python train.py --n_layer=16 --norm="rmsnorm" --qk_norm=true --tie_embeddings=false --schedule="wsd" --decay_fraction=1.0 --decay_shape="linear"
Each number is 500 + 50 x the weight over its row's rms, rounded and kept within 0 to 999. Layers, rows and columns count from 0. Numbers have three digits each. The size before them is the row's rms in percent of the matrix's.

# layer 3 attention query, 64x64, rms 0.165, rows 0-63, columns 0-63
099:618517479546501510440505533507431432476534502499493442541504530457454540500520485572491533469526440464496497589402489476539466524588424613484461518479433503399458413504492609543504571572513441
079:466506492529563454520549592511475492521593575526583455542452470517419501516523515587490584546500353533486537510451598554474508480424567524495472466455544539524571481579555435548534482458541517
100:414531548462559478448477537593495620581501537533483468414513447570457468523588536518406566492538556474446512475571527477503543417462549469506511405489507494525467561450464456466495446460575564
086:433507527390533459490503419391423523445506525533519487438513487538418503487478506513568471492457482522482407597391493627475530497494446480495452484501485527548385492455424516559520510442458476
133:569438514525487549478490600542459483528460492493467425495510470427486492487512469576546444608472547474437556484533490526431465460577456496562539437526566493502605383415550568458550542551456464
092:481431564466455458511515557499532542531517501559452541478469390576402489534526525562441517633419479490442530502430503537450557469562518443550507486544528519501566477528545387437485483489527604
099:463494486460556535465537508505489515508556476540477439527503598479490584498479448542479467526495430583482511584442514526507431473619515473463554470566505471440481402492477510370571606592563494
102:577433462491398517469399492512481516389595484454533534592493525457492448473454447480487499470459553487587458471579421430563541443504454397445507519502495501534560494406482510494438497520469543
099:518448453549502527495478434447475448449563480398461528582526560476489425483535503446471429407515514480558448545527504429534428482457417487499394566435463515469412509506469597545494507578472432
083:545612500504484564546444506544491511522529517392442538561517583412487471504516553489502443478520595453521550510539548471419399431494403432484529500538515504451447479512442587587437453502503521
133:513465502595458462504500412451535525558420542479414538470527412530572514556537616519520476432485504476543528502486571403431541489447433496554512549434491562589542489536524474560440457463569471
098:537517461559491471556492505525474459535537540488537555507552426462479515472534587402483469425538535476549502440476478516599471466392420500446457584411494473478467532494616469589468570431437475
116:491542524558438434511503467521538561543529529438522606495548451515493467471537615435483500415516559521499466454442514392447521499374480509527453546451459493554486596564503498582422481440497453
116:482556520478453439432491522483528555481473572486474620491531490455468460549483623497489558442490501513568555556566521419465593503417496548492451579522467527520418569486547438621466509533498530
092:598519431496464436477505532470440491612406449484458487490445512568451503472498474451472459376547462488492495487545528530515421445507504392421548514490604565433551494540545527443543543502509564
112:578525417459495467531544535515448511471508537460509480494458503560513473442446565414493513379463425418561488485436458475544429521347474467532489561446504459550520564508508459567478491535394520
103:466522616522544432563547557402483587513520598545527477437493478506360555550520567449466597546508443559478483583485520501479460529472522480484529526512515557534442531519559416537457519454498519
096:422530557469526467482516589502518512491456586551517479528491506473485471517569517421539475523531640521485514448494550447504564542457567416516572478498557441559533541408524394566551479437497594
093:581545455524532498426413476515465429492486411476391502526528580537487532391510451531458458439453540514537579409515516469474433421424489457461475622511511412547535471467471523513475493492475485
092:437515539463473405521563605587526534526480535506538463446514453506537471547509602465484576534577506476447508498545557558489608576481500463484558450533509563513502556542545393503496506466623528
095:503489424496451544530506432383447422531501408438409574522541649452467474475457471520484494444444469504522467485440464550460423492511510522527427572472530465427440471471489552525507577541481473
093:495506599494508512440545555510566492369570563533480500538544402559463531497616597522435474528451540585490426528547492463455587460559514429474512484540524483533468532455532483578521444477504501
102:546472438448586486388554518527461503440528410548504479484471509516486488490568440494510490598473503477411519621465542531439530538538508484496560469569457513464496430510541437356556516530569523
097:467529591449494414516476562496503505502507606502561534483485400456441454536544518443436490469543503450531513620519520506476476502560435447576436531546447531438487488477637468569442539458527553
090:564594437486503532418545475432504471525509515467435469544469561465400529544493509484502425409507523510526528499464474497462343437485468505510486453502509566436361473540486541575581499482473459
134:473512546429487526447461568566454471458505488564478503457411540519451602525543371546428461495477551554496466530552481627436555482589447503526497472567548513478528438500542479442484544516493594
097:524460469455550485518466455479398448555473490503474459501464473414433425498494550494521424489455632495510526497536549473436509422453408441535454493517440541545486381464537535601449518558431467
090:475495565425489419485451462467445524515569500497463528565498558442541474544428386489533576546444447516473514615387542507497549531618523456519415486437517489467498543492520529462473481504603492
103:443468516524463509482514465460450458495550442380535414455499502645493549528476480552548560503570540520550551428547542448538499480410518515407456546423452493497532603496501481575450480510544445
098:467495590411494482517429478571478507563549439526515483514437510451444548520494436499517466563512514551472515568562527641552562473536500505530532471543524547404520401404476490417493520481508608
083:481628473452459506494483489576495462520467506512413408506486608598425507546537425496510491471489528522441547510502465515547473473415545624481393475521561558481493479555446520512457469525581537
095:430481484480478516527541433529576579408428506464514560467477530549466425550454565522439587541500559492526514563473562545488617513444483488558522544505362537540495557424432482492487508572513526
065:457440450548561421531527475478614474514437484455557610557541483536510556482466527517507547424497581574547524421422493450551454571514499526504433477528553473458569521512568517482561459487577411
074:543537475476511517452579482499401515551521514499526456416551501550452505509438472475597481561509462540572505457592527533616460460540533440532510508559626550569484446559557494480567568498580476
064:439532504439459522452502452488508449497477512538474482465457468449495492485490545439527576518536450379553455481569428574473572406500542551410516436483536563477399435399490534418428461494446498
094:602577517508534433479500511530475477482606543554542525453525530515406533577526573449474513525466490543496562574414514563501483516537603400439577518525542471474545484506581459466509506576586467
118:511533489528440510492446514512470467521413460565490416502612536516450542427473487531533472430577522439482498476597471574453511380564461563440529453505450447486505385446541580496500515515430478
104:497463523463442527446468497533523483532538488577443479517477599528502468499445487455572544552497489462461564537598568518543521417555500490497552478540481526602658489491609423442472501486534584
135:467472502536500503481521577579531572474522514605470460455508465491539480403433485539507604580535476464381594468521574523474450521529559533500556425543492409454500475565530409470507542486559523
098:454529516447628473459486491512552527495424495549572462494485533563425552452455560450459471512423539462480569604496500591456546554493460519568511428532436555482539386441472515519548475484501582
097:619460491576493514572497468475484434464557488424478492500467497498457455478569521503494396427518579500582481506550378427499438509478457522504444575515567491482448473531588531580544476468492407
086:458502512448516506464561437460581490515505533389557517478555505575507556460490550470382433447530579497486562442465489481377467425489497452547512545414529559573484425448518526584487495492505447
123:515555458520479569382557451525464511571523464481564457570625425471470446479476535487547538463466416446541478453411473480456526560518503513545526564410474565480446534467533551549433552548561481
131:455473503539484452565464489486491496533446433427500544500563475437532522481507541484428479406496537547534444579472470496496521469478484515474450606446468578461340647430451540532481455486474518
122:458459518500580437511519482477524570529468521484486591471502479559471491544448527415490441501555569437584518529427462479412480503366485550570486559506432511464466551499508451597402420452470478
132:514476493559439482508494537548525487544439520445485625464479484573525429518487573380506484509416562492502446531448493410489475483408526463582515518513592493540455574537456506566503436388480531
106:487541480504457435521573541375580438547435542572445497445502563523527475577376508478462562481516405490437469529469556464528422514509575520478541523487490516557522535531500429429578470454520447
101:480508443531445486444512469472534400567466471438531521530516534528565552486468418460426511501476462357477515436474622493478463440428529484597576477421493537528450483516521485420508516597520502
068:501451552512513519505566559448425507538426543415491478418486543542466613506500593478560524464511547496551536534528508482575449667511490516531529489518586518569464526452472547505489574536531584
066:402518537421386606469503533508514453451449558509500503458544552520553509388504463493419457533507436524509460560549535529417524518519510464458572509420492588498499515403451513478429540485468578
070:477491496556484434449452456517544555481525533408523512518563496600601529489563509520474500460569540531516485503465494461468569395451563551497519540575401423510496565519595457422478454530524604
063:475487514443463542476410500448483454536521388438459429443588529482516430413507428507486520520496440434508475538515590554496519489592541502464555518501526540504433477549378402514516582487565517
074:572432477557568491412531442504451510574538481529547561459500455555503535403548474513585438477451578613508502515458468464473478497435477585561503500521427469508378523541516563593498465507512493
074:436501552484457610560411407484444437499542578450413535575553532414516542568538431532512514495585536506513460508549511484516506508515569450454448469464486516429517571492508555493544497598545427
090:482487403463482488451476555506436443553513478530434424577537505505445475564502418492483521576465461513580545504542513593562562489569509511477489440561459579528489467519500632416479613467519500
094:404413599533564527564498548474465501511497611496516589489480420443514500543598622597465483489540478470469453467492532508477559533590510422425483518543542538463524493519480469535530482449482554
089:463492479545550523504523515499560506442435521525511542525507425526516569424404555597448518431496548482518514425510453429392480479484584558543531524476564414485401465453521468591465453426497440
131:499477497408534587515495576494515534442542533568470383495457511512546539504555408505506485572558464550479507437488578638531476522574554500435508442539525523452537500542421541445585537554485524
088:541451415423441578529536488476469422425540437466542523633482553396512497522498451476488459497411516480546464480506517528472529407493408449546434525476484493516460463463432568432422496561518507
112:494487482495473552516488555464556483493491433484491454522489531469570481461518420551499614511537440608443511466434507570593530571510528505481507489548418476536519537512417493372635539571506459
096:401552442516580470485496515516477528568427465428424479572449433567521573450535594479461554484561537523425535462415549469476588469560483528561457501450495476568407489472524507466493464529434455
101:534499498436483602496424510516472548474533381491454483528572590489453482559475425482480458547485493517487510483523495577477458410647518522512424402524517471477464414473517557462434522583522524
109:449389489472488477632512498544491546507530401531474478441533479508484564474487579501426432471523486547490482493477460449438594475549460478539519490511594498390446481413413551529567568466506491
116:527574493508441522446490489500537511490467439525502570521486568590450529563406502478471614463501422528563480568457507476580448538504509554534494466450451491534573508480412497480556563533649434
# layer 3 attention key, 32x64, rms 0.164, rows 0-31, columns 0-63
083:567466485481439527493401506471517419502473378417434545519501526431462404548434464479399457422471496446549485440413485458544490453499464538402503492517494471500531513581455486465503531527446418
096:535543401559489581558611496507401444453505445465490564508466558456523464468527407489497526475553420496461437450527548488549400513506545463459478530533600481565516435518545558456498558578497470
093:465526529463606431530565519539464595580434548616544411506528465477482526473509560518604511508512469497467587468473607504526519568553440473518501419505491566482513526409528486551432460505506480
089:522484446515476545576473544616445515399446529462460529551483474539513528509533511554532507538513597539503438575514384540413544513511482492520490532399567439484433549410406504502580502532486487
089:547490479529438520508477480560531597472459554528483562508453454488546567489463486448521432582497550398503493552504498560626499534612523618445515484491564473538493514435450481462543568507471602
103:403470476537545452529545502507585557491509510616518522463610542400449533524511468502482495614513470519443585492450509481519521611526484467564590465540490486468514531460492447491443497467591582
085:535484493534454577458494588592512538421527515501475542491570566425511570478475477495503605517472472533517591575456533508558519440546478522501589445508531532542474546447428556493566574607575466
103:376396459428493608449539448546534478463473442468383534526489528444471447505481478502467515514471547535478495546488439409575541472465416476526545464481598417459521466434450502492544483491450473
129:541518477552494545549478444391468411493506472344438488554448454466522484501587476514494413376453480477492421507530464487453485494434420470471429555491490466462485508492474496510525454538431411
098:502494482610399523512502529581495565488503558518515542543557548461402519460479541420462445417540596430581499511515483417543521425409485487497472500498454494592537433472510492533469458442561444
108:508493496393395516549538467496520509569444482441470488527470408427528513482490547562497492389425485409531479479494508476518522479486528504603461672412534491583513480516544523540494485473507464
090:492432484486528414556521481575583529537553476464561526470544475482472576604523553503447443517498510574521425596498410448492553487464455514447479647483518531522442581542556523569537485467495484
117:481474503552441433553512454496544505565448593465527524508536456470461506448532523383541528374547508430491439534495468427524553450457490515538493599487465499580434497546478477638495426472450488
093:470525506567525454539438502524527463492366509514509472548590568466445462431452508345472509470460467554463425465549522416560513469472487427444590516535553566580496530489553494559489479526522484
101:476546506520481533516569513495518577525460616482491516442574521621484451578504477482519488573500466510447561501484486524528398574427543464516484523466494546550575491591559474442543392413565523
092:520376482485530424430432521514491549547449569501524501507472488591470455480535513540392523543514496458486457395444594508511502487482531583444515436499518490414605465529592490488465456517542582
111:484531406507399603485559488547486462441518403422469510514461480444506486446541472552448532408594464420530428449586520511530431520502543521537463536495558458472465406544523537451552509544482453
098:450518511528523441460532465470525543508539589606544447513566518587449528541493512461523506572457465436405560437512506544482567549496474431528507401428449559560519550415567523578471460559533551
078:426470548507497411507487565418576482498500561555452568431508494487546519491580497550476491467514534526465542499456545395573591455467486582420503474509497474507482549551632536519428394473494474
126:419443501474579461407503572496511525488486525608485450519547519523445512508444644540524483580486498469537494487422525514467538537569520451570599441528464618481508496415499500507503478450561552
120:543506540552420557528524441498439421521485470401456542504445527500577423456531431538379530429404482548473447463540493527558502449423530516435407568464550462474494459565509518486546517539511448
090:437514584499546369430440478465517494412508488479538427465509415553443586465496586507509530524424453524492455516509483464453506497504462417591507513528405481432480521416484506561459461467406481
087:486553563495533422450511553593414554511537502546479489453559525401473485446443528397547532527590382417464548446469520482468490630499482455464556486521496514552531477542533454493436552498512489
092:479469534481633410478502525490591574499497502541548435440613475556447580518440572435531514529444480507473533536512429497505557539577482545558492507602477502500595441460491498499542453431506528
083:500522507451614503512375509506589470456502574489497513506444604471535563503484495515447512469490499449575505456437434528524420491495505548423509497591588542480557407486546522579522571444564484
100:444493486537513489503570547561485552423488513505523503473582549453430537499518483400507517617601490440451517437449421562586533488547581434524527481612439519546582459488520542522491460480551522
093:521441481498457471534464571574398505450436502459451565510509519463467440486516567435491385497568568402470465442513559521520550450567458617472520490587463470484496453465493535570497408472479465
089:454466532532508489506410592528484500415503487466509474445525511442499416556440389500584587546528475487519412490405526521502549484602492493473540474538501386548469533515554512461528424543596511
126:469467477544427432474516490511499429596432432439561475539433454478481521500479491431535495381502549517534516497505486428525554468412501576461488557389502489590440606521523486539506447442464432
137:521449477465524535582435536487421519483484491518528488459574558501441597499464412522488460571531513564488551550513500648467489443586516493573477441543516468422549453404471534392486513517460500
075:468533448525457419524457466482557518458530445530497503445604509536365519464484461391591439490597484519568534530520445510532569505431565456474434495539480468475489435526571499519469516563470406
090:507569486594376560410513554503461543467437445483449571483509407575485505455432511453455551547465474444542435545533532477528535454479436513506577487526520485511529491509506367475562476592532525
# layer 3 attention value, 32x64, rms 0.127, rows 0-31, columns 0-63
114:569450498515494527501532553458535545419579461530496584497489520476494499477441470485400481566556517426480465509456419475418496419444437511521490481608514378526473607470448502532535398494453479
098:501460472475501486491569513513568471441557519511493488505488486551471648618446496517490558524563554536478506504433438501559511450552599496617452527560553581436450443495531493526490490590556444
105:563631456507576564486602550432596454478516490534462502470446486516520506531508558482559452545502439505540465473472611444465433556477533522526444505510471622528429465483507524464577581516524473
107:481460454486420546487481494512539528470590439497366444469442411598616522442452452538532511553501543475489476493585540490501528485462589497526454484441409453413487442479508549503537538472499562
106:532579479461516486477548471430393517557536511565483439490460550477575443562508515412514557494563481488557465581546476520453457611460558450427471495562578489444467453559496496536393559539462485
095:520556567584461504495472536531590559590458543541518625474413409525516459474600547474481503499451552468467503491541557508527541375430532523483529396500500474574540522513556509502549443509501493
091:486470481510416509506602557556510524457362561406486454526467496449445537398492479552496500498557533527469511559555505501491534408555593602508492512463489556504489483548586418508486525519587528
101:546448488472525505405586419516486475501561550519505468603451514456478536477381529490530458581477448535512384481523444539558470619461459456444520495419416463557437503490448514473486519508552519
097:507481472563512501536402582480613515384475493532454480543511530469484563458515468503458430502491465574483522528533433509481506596472491412419589561404455511396477575493473528505427472482466485
096:532523486555575478664509501403531479540497552507454525491503564487582518533561458438467580488601511588518501544506429515539456431507570534466454504479553606525487472457481504443553493454557540
095:505530440570497454617514482467496561491593468524611558553458461466478436433524553527432477536476449475354454527496563474489494490431558494520523450554538505408433440433525483536551486527477518
096:515542403523497587504500488535452620567470464453495595477467462559486456495499529499581460466398556557529477497445476575443493427531509542488479515486552493471458452385478442492546433411450565
092:515484477482491525542468437488532499534586521451384563508600514554537488492432608544439580541490542482507597607557526490568518543507496446445547572483444514481559439512426549490511530588486532
099:556602446484528523461576405472523508468421532514471405482552501549492526607490501555451513545528472565477493542422468528465424546518507361472468527375483480538477556514434502509484481564490453
106:549535524395435477492549539412541421482479481432511550481456504492429447537480517574482448516486519512424399456508522455639528552495454397446456505514440403495493524528468458423455505504438485
096:470462462518490531476481454482566502408546401511528486430429502482494475605418438618443566446470562582473511560515459475571512527553486545446498485416501460414510445581518497549526498511492417
104:487517520497517498496503557472497540504511474543394486554605600535405535526487529537528465492497474585501509483596554440423322506501496533518550502569513531477417560551457484493473528482407515
114:482477577507505450534478539547496443595531558529473429475375519578555456449523587479450453461476485576564563510570536626461567522443524446455540416478531492493418519523505459546508452488517517
108:463462454500526526400515459488449521471468501491472599478534462544472464491458506475592503522585527486435559422574422477515540595515484563599544463614516577456408555504461535538525465512550438
095:519479532451485478511526454412469451475482461443534446472538510476458457429458495505597625443505380514442522552437485586488458496488464557455562565537486582479470526481482427614525589505546505
092:516532549551514515484536461430572527498478533600562480541538469502543469539548560579513420437424380576476476509421549477556498530478479469544515384557490407494464489514435468441490470454457416
097:502458521489495487481403488579430479536543554493409487503516531511489469523599559478507517561475502579485517560579384479506532480541553486607490445530541423381517502441459576537528585436494536
103:398394484462512511541560434375564452550516397489501501456517531511535366481519438563524443508435454471454608482534518494431521476445506565513525501488499486519462508496563498482446456482430555
093:413558436581540536405545514500569537461504518534597543486517486424415609501423516499442459481452417444550488611506520554517504518478610441540440547444465473478510545462496537497486532486491503
114:446431538537482518506510479419513528476543528510561533499522498461457412519550460509515511513510538650467462526405491476570528461501538448571441473438517498557550535363413470493533585529605497
104:467566481479442504575450509558461555485477562513430544473553485536557463529450496621515533550587452438545470514547507487487513440537578654450526523516535504544413597534561499512491498572543478
098:527462492497518529476515498512472403480492428491515477459353449623467542556432516543524511493431468394542432507509490500463591536544479527599529530490568552451462479518473481418405480565477465
092:517536563449510484481449502450520522566564457476501366530407467461484494511504448461513496417511421544544468544583491496420533480546506482468473422521546396418478603596421460442483470486527484
090:451416600564527543511575516478437589473575558417571463496439434523408456479513412459478522494568443538484530555423484494450539479458489535438457518513467536528536514530474413442536443466448444
101:485521482499387470496503487597508490535402587547549512561526597519486433547490464490493564610502565498497400480515489525483453468515578488525504494535448569551426477510516545493525458368444433
107:479457505494537574462402505564482554526569473441538517501397496529621527536524555462486559519501505535526527497587585510446539557474566494443497539564514523526522573448487591488395598531550545
085:529551457437473512442481480462482554474531440497534461440498569643477472503577537454532465522549494442493539588576521406447493469603495454617537468447534555500431465495541426520489470568496543
# layer 3 attention output (transposed), 64x64, rms 0.134, rows 0-63, columns 0-63
108:436433489461513468555548530540436535539481563550498616505507479535559461501428564496555475496432528585451507509489551569508519625540464557513394493475414484506496531568449585565504422552531490
091:450467505472571499521568516537519598440487463556634530454502525488454498559517536487542376545606506500544515525489461496486614495537520525457421457493537501484441452519429433525488391498550562
084:482512438553470516518537566457451511494465530439537631478541506424498491516429426530494506445519515567468531466477444435467505412441528519522524486547589538522411480385441475609430451487540563
119:537457522552583493617442560532408597482535573614493537447524535461414553540545500459511469567498460449531466584472489479494533528448448453459494479447488578537429496484525541611501499516463507
107:472508578542393510471413567622564495523494516540529544477462479564450534519466564498526556495532546426567510476457571519421543390465493535531494547522514504601519408529518505454501458492447592
107:542446530492442523555510467540493480445543452462576447417493539548593424477500481548489527480505437483466408500510569508480425491562591602483472511544451537389548551531530594447579522532551453
109:513603566490544565586509536420528528446469574479503586505494481500384599535405485556459557465539507558534437477499533509504518429537488578512437436497485553470514437465551529490537549429450433
111:474510453502479509437524553465403552468486370510449514532500521461489562462516505523508491477413462448561576543517396445454487497479483390524582525506567499586455514481482507551415398455484586
108:494404547554434543483507482483499469501480495488464444547497479502455572491485581542532453560586546486576493468436445531529494528481417506531481543546652403571610500449544510521539467468579561
102:460408480530405536420450435535556505514450509474469444490480492532507488405484459480473530538511560468512448496541509566506582442563502474577503520433442462495512537459509664431621499453503465
094:489567456519372530513548495441522560467626502501412443434554418434528482574518459490572510418452510528469490481546561549482467505579508556460461532424459516441525510467516527418523535539536424
099:531526464466457467562470492547492455417425535464583569562479542480626407455460516461550525459397379492536508490435471475490494467462535474514437448501428532473567474492566549574498507580530485
085:471396478544477517578491439516412517465563504557537532519443572383406609533509488485524539524559425562474542456557434541439517502516498565424387533548476486497453468461507487519489554531472469
105:449454500460565503493541470457552568510454365518441565527547483507487538530548544503425534475472456533541556460632439486474546484478492459542527515443563481467428481397499434537386523452533568
112:508553537559565561438586543504475455507505441526454536453506492415537552521579571456546517484522512498532461528587498526323553527480484486418523449513469457539439430452427501443439495476529564
093:510503456580507496535503516507468492411540455538564550471500470532485560511617516472472498449504528551528548561504474555449576466454550533591406442409507447424524413421439521601495520412533508
105:530402515502487481530512389537525460569507528494515528539553459488459417546516607474568529515561520415499534439405575552538426550545441530471456450515559442574496393498539551525511463535470446
102:495517437506553560498425441500578549538492530544524511478513463503485505462532493447603484530545469510388418571473562475490485581516529627451527394568555491510578564546570461454557486455534471
097:559470521460582395574547539580457447500480431639545487505461520484549435491469526448509517430509469485480497534481493422486418567469503477515499522509568458582466375485452411527437520525535526
087:466486448543539502436402591511536447506509495528414545542414509576516498519481511555343494480499576457523504472517439525509582546491552503472507441494464480494503515439471373593435561463509537
089:545533438625508489436548485450568484446473586512413489470519459449538477427474602529469510527476583565426509470560501484385494508457572412497515527509528517508439543466408513483547534456494570
099:437498566526454484494476464500580576561476599478538550511545449476518541470448520492589442548565561561489473505471585477499450422552599438507461539548584457557535504494577510538535501541604431
094:550400470530588556595463530560439472439514475591478567540416497534501487487480523511462455463544567626439490530408407510549442499542438453470472569489455533482524501516497445508483560550518555
099:470511477475443484475462532541442496464554540537533566486411535514578476485593475528503543561472560555533442488499437467420557458620528520533493486510579507544470466472376477462394456533506615
113:487568441563618522391579561397471478537490481477442541484489579452511471472548426531484447521447488571512457444505518570395491485595539532436518518472493472472553539409491457476539442482479497
112:553430596475467602529429523528470499511433506509494504452569481526460568482542489492485577522560485431470506476463536586491546429524436500511504520549522444396503530434510463415542630567437434
106:553580494554543472527549556554541540505543475540546443480451504451466460547569515469447508436574459462521538611550379490482577447558543483564486419468515503573461429436527466580471534439534551
093:484486464528475523388495614517587527521516611403458503486395448475483497493502517427467488447546538405521425485467577586429495565498547572491524423512463507470457489453493514530455437490515552
085:441552401538466542404502470505572477490409541547480466424536562559551563429449436596571518526499579502476494541495585558488557519505470553503439571465439477454506522546492572460516441527571499
089:450485527462438525452480393433571534428496509439563496521578489469462510520530475449442534425437453498475513527432539550475539467468562499495578457589528500466533578467497476366551545515386452
102:457441503516513560498460589465443591565583544486473522557466486358507504416501506458554475501476454504504430529450484540436489437551470439500524493593548438581428439525545449534499564471576480
086:524489490516448460491524611500484437534534506597500519472377493503517546623558536448488506525498429496489482551520496505583467523543517600511421418539464463453505443484469449573455578416573553
093:477577566517487517461446494500568501540488456475560395458547546483489519570533481576423535527578497458482481475529501472502467436502593574464572516467561595536472454495554408377430557509552528
100:525383536516419568503417419428481513517461480480489503444541466460497452461426455474515559519472481470474516434468520451491485511544387438455629493508508505590552531513594492492510593548420496
090:605439465489528430562533362536487503475469445474432500524480572490478493507445511522610506533393496550511559426458416560569511527485538482422461452466484406501512546538490459548526428518539475
092:549579444512442488489565481498515436593398465428446344492605474508532523545550562498515570443560529540511566508510485556535499548451501496480514505537547476553524512506420492386509460544507469
100:481490369502587507473598459487534501496453429462500543499463549527541499408518465477471403457378505478530465488503470437531446515485440555491466555486424438425449509469415524456492454490613482
089:464416452551539493491481500573435382497438487535439519436531501461572587549545554512527471540485553543467489472470413548502557563529461497487405469427584499553422501477506511430574552512418548
102:532493474570462463488504477583478424495572462497539436495571403522626396531554555473546515505439563517563554496527498473461449618446492431486521583498551480524502582488444569443477518483501474
090:454555490510487473560434451525475453463512510461586499404481534563477465551471467409422501514516575550491506588521502533547501495508519585494470552491356545366512492503516559421529492567535429
095:472618542434535507535554453448515580555462528468526476624549521543485489589486456509501493513448421396451421472477508515498540409481496591537521557464499547476490443505482420448462503594515446
114:530518476482492532476451531555384548537520436544481531543500544514523517498421533495529497468399408457502536519476549438486467515358443478456566476553556433498522515456471515608374478534576514
106:575454573487630502442526491561485427548388518397527477459472443547498544568555577481486540544518565453527561404547441502432446499500513481471453482442542462578467448533475454521497515518454529
097:490436492524560472527552502456581476499534548522418449502477528477478527515591621520408528444631502436464537387513484450474515534463577461476522536474458504546507582510496447540461501396570506
096:412548501490504452438463603481509459420472469545514510483452486542492463580415389543512462492552502494540530516451472512486404615565476491535549539530465454457526561485556604463502465393489557
103:537427464500538458563514502521469488451583445464529483509536512500436542404465438449578531489454468488450433428445585518424432461464596535510474495450448583563564452557478579550472539560556449
107:427369484479472423524486516564468549455544558503505509529451473540472567530460505509572477472501465517489576510476545466529538455556533615548444543478431521480530404476585410593588514547476455
098:471546578423463493509533444491488512593490570537441504489543521469492408457516483514529505532493435448526497467463521452457452529476476440507616560572440629563518562522554488474402529538414586
088:490533447537481505482510507382460460493450454439546499516407512483563563461556339459480440441564500416463484448511397493503590513458471541499482530480384513474497539568502531516495427520529494
107:523471469468526562548513570506466501382452503483456501481520445435501566542549603528462461498439589461544471398525461568544494464575498473513476540472495459491416441424505437527422601546425536
097:535529563544412548484551461428485538554485532407571438436513523502536554546590433579475509561522454524482534479494462500524482381563542501584512482533551498504503560545580479480490469556364491
089:440504471494381541415511409479431452475518454522496500531559627437532534532514469429570504567495466505476638509480526486484438507507508449460499620461507469459511440518466554433416524492494506
093:464475551447547546569468541524417407458538478535552555519586497417557595476590528482446555516491497604570531494477453529529517505528522531426470464427479506544446438537557591556433532560488516
107:639546548476464444478502512387454495540507458502590564456399533476505530518526509513403590435479460496537517432486545447529462571440465583515486482459408479455543539419463503493529489479439500
117:542562427500499527430473567596545601485461533456531538469500463551499554496541580487450433466433503462524415523501541486478514428552603488516489432534471529480499541493483382616550467581538522
086:559448533537480591487454458448532437530483505453435436601444451479524420512527487458523521598536523504600587465462569528488517488486413445538498550484444424526535570504561553558491495534474391
111:534508575513420460479503509565506509507482490465460518503488469517466546589479520482498490560607453398447593531569468465539439497480474513615494420448553547527428511585536409439401529539461460
092:481528601527530516445515505516558524550421514429491400543464430504534506501503477439520435534477555522493531446573474485511466556532603540521555481421560460624561499531496507490433400410431543
111:450469444475514468528516433374534606598490558461478481543484558442444470513457559425503435569505556507482466445497478564549437509435495445415459580566443452461511554456548515544560464480532464
108:519480383571641441518510487544443519485518407509524583498528536537398543483446525534499453468430518492538547475452468491557453483451520429517429574444414453558492476463554461565501507427506472
088:533492558423531516549475515519428497518530486478518474449560440493502488519604643514570410439523503493564565481574568473510414477497535428524479475434408491469498438428465516583444536479424502
106:529522473460426493544423530542449451536542495576483514485476542525569488500564451575473482586555479438547528556483425562625601475497417475488470549485545479447509491588564534564413504542479562
091:570600561477559479460475518530470453385393498503545464474615433559511471539504520531521445490530487554408557508557414556484456556468526518542494395461513482422538545540466494424534492513474467
117:505431485549592507511442494475421570508524461469493483427502448442523533417495462584419451522455522554494430383503549552476492531491507503366441507441461420438512510500540586509574474564502481
# layer 3 MLP gate, 128x64, rms 0.166, rows 0-7, columns 0-63
094:521580477449491489508458467550510481464537490551476476428560496575474515490540482449373549508484380524551455552512519415591537414620552469468547534459467528534573495550554482528537593534529518
105:531558434470595529476493562550534518456507434503408431435401509562581473554548479552462485462578413451471591464579568539549555537456449458531497480474484493503542451514533518414533487577474525
092:538518500484510545407485523537467464555449497550491460454601572570536553445528568524565404475574430517533497501395538493541469566602425449432534533453523453432493481536468532492430480516528584
092:412491526447462397466487608543555508476483505540449496423490531492490578561549512523469569506579487583447558542498500571431508525476582540471383539460499492478497495539498412509406487430566469
098:499519468559529543520507521540479510581396445485533590461476600449579476440517502430517484510461464341504506584540440568527502420524500504469537414492566540429550539468430525468539503482533519
091:469459477517526466581481489498483477407601527528427394483514455530573572499540519533485469586638554511575529353542518524540476487467497529432478438547523460455436447495534464517492529473471507
102:528506491423458479536575523491523564415494549514548449518568583463583478548486482499483456488577497466454488543507541530552540602441541443530465474525446485490580407407368526568545436475510463
095:494478543569426456501605489537548482487565513505528458423513508401575517536485477472502551562504607461520496447505457625427562442535471424556516538488525465565483436555527537564505522595448529
# layer 3 MLP up, 128x64, rms 0.156, rows 0-6, columns 0-63
101:450444515466499450523515512428416457484451496486483584483504422499449450494455507480390399430515459530503470548426568490502563525482443435496482467468443563465551534569552500539591638484544546
102:502450472516453501527552503587502486474602551493558566432454518479466496536391447459509543523614498478524480580498496498411466486538440583466531543557517648486456468577532532511457559523564483
106:470543487453467519464509544403528489564561524440438528492406475445371527524466422460432502594451509486469539544554535511434559443493571460525420469515579480468595507472493501427495586529467469
109:420481550491583445488510529454471487531556404418538463472505468482466506526463450592391431516534502545480484518509544540515558588459504547434437486397519562511506443456547478483427373502534445
100:532524520484490563510628444478604569561461495485607453453580404501522506493516443532545509544406421418415458472486495496468524501565493495508456522483458568500535469528516473514549469512495369
105:471516467580463459519451490628479535552472556560518430443612522491548424515506600526546509418439416543568555493448572469485553544458508533507583486524444511546462564508472491541486436489465560
099:433475426454490530532534498480487565468547408496584437546491532593503394494482473432506466468430520434476511513518569511490459383558608537482465506457610492549540473513443461479429459453516445
# layer 3 MLP down (transposed), 128x64, rms 0.104, rows 0-6, columns 0-63
088:515451542405530513496518395642546555500509530496523467516529505474515547538465441481517557531422474451628463555567445417459499487496539508501468523453508515584519478416513558461370470494529520
108:525564487500425486407530478473515502539489551554588544517492541570521528578422512519496551582537528568442481501535446606447424493467503443503476487492472541586484571457534505346555536439500461
092:356481499463487488477463510571413462490521464551490505456447488399561472535475475450500479582419506427478579475589418465517525461438585449542495483594425500584447499490516511483560503489455475
115:445486579537444463476495479471481442618519538548402429471561497454510598547465527616528456473485504611551554488518573456491499513445473541506436608481480503443475513565536443434495467521541473
105:492477491517438471486400480538511488498593468498463574531522561483522473540494548393491559475498496580521376431530518521610501490424490519464599460491600580488513440536506462469528482420523585
101:452416540549557495563501479359494469461560540485445518442526517450562535445532541518534378523493583478480533470575429434517461455545475469520414493541588454509523444463490517560570543452510443
104:452447491614558530425464545464528449498469451517421532492556494448474573493492481446412522457432487586550488429416535554487518550511500442455555479446592506404461505500561549557559554576527497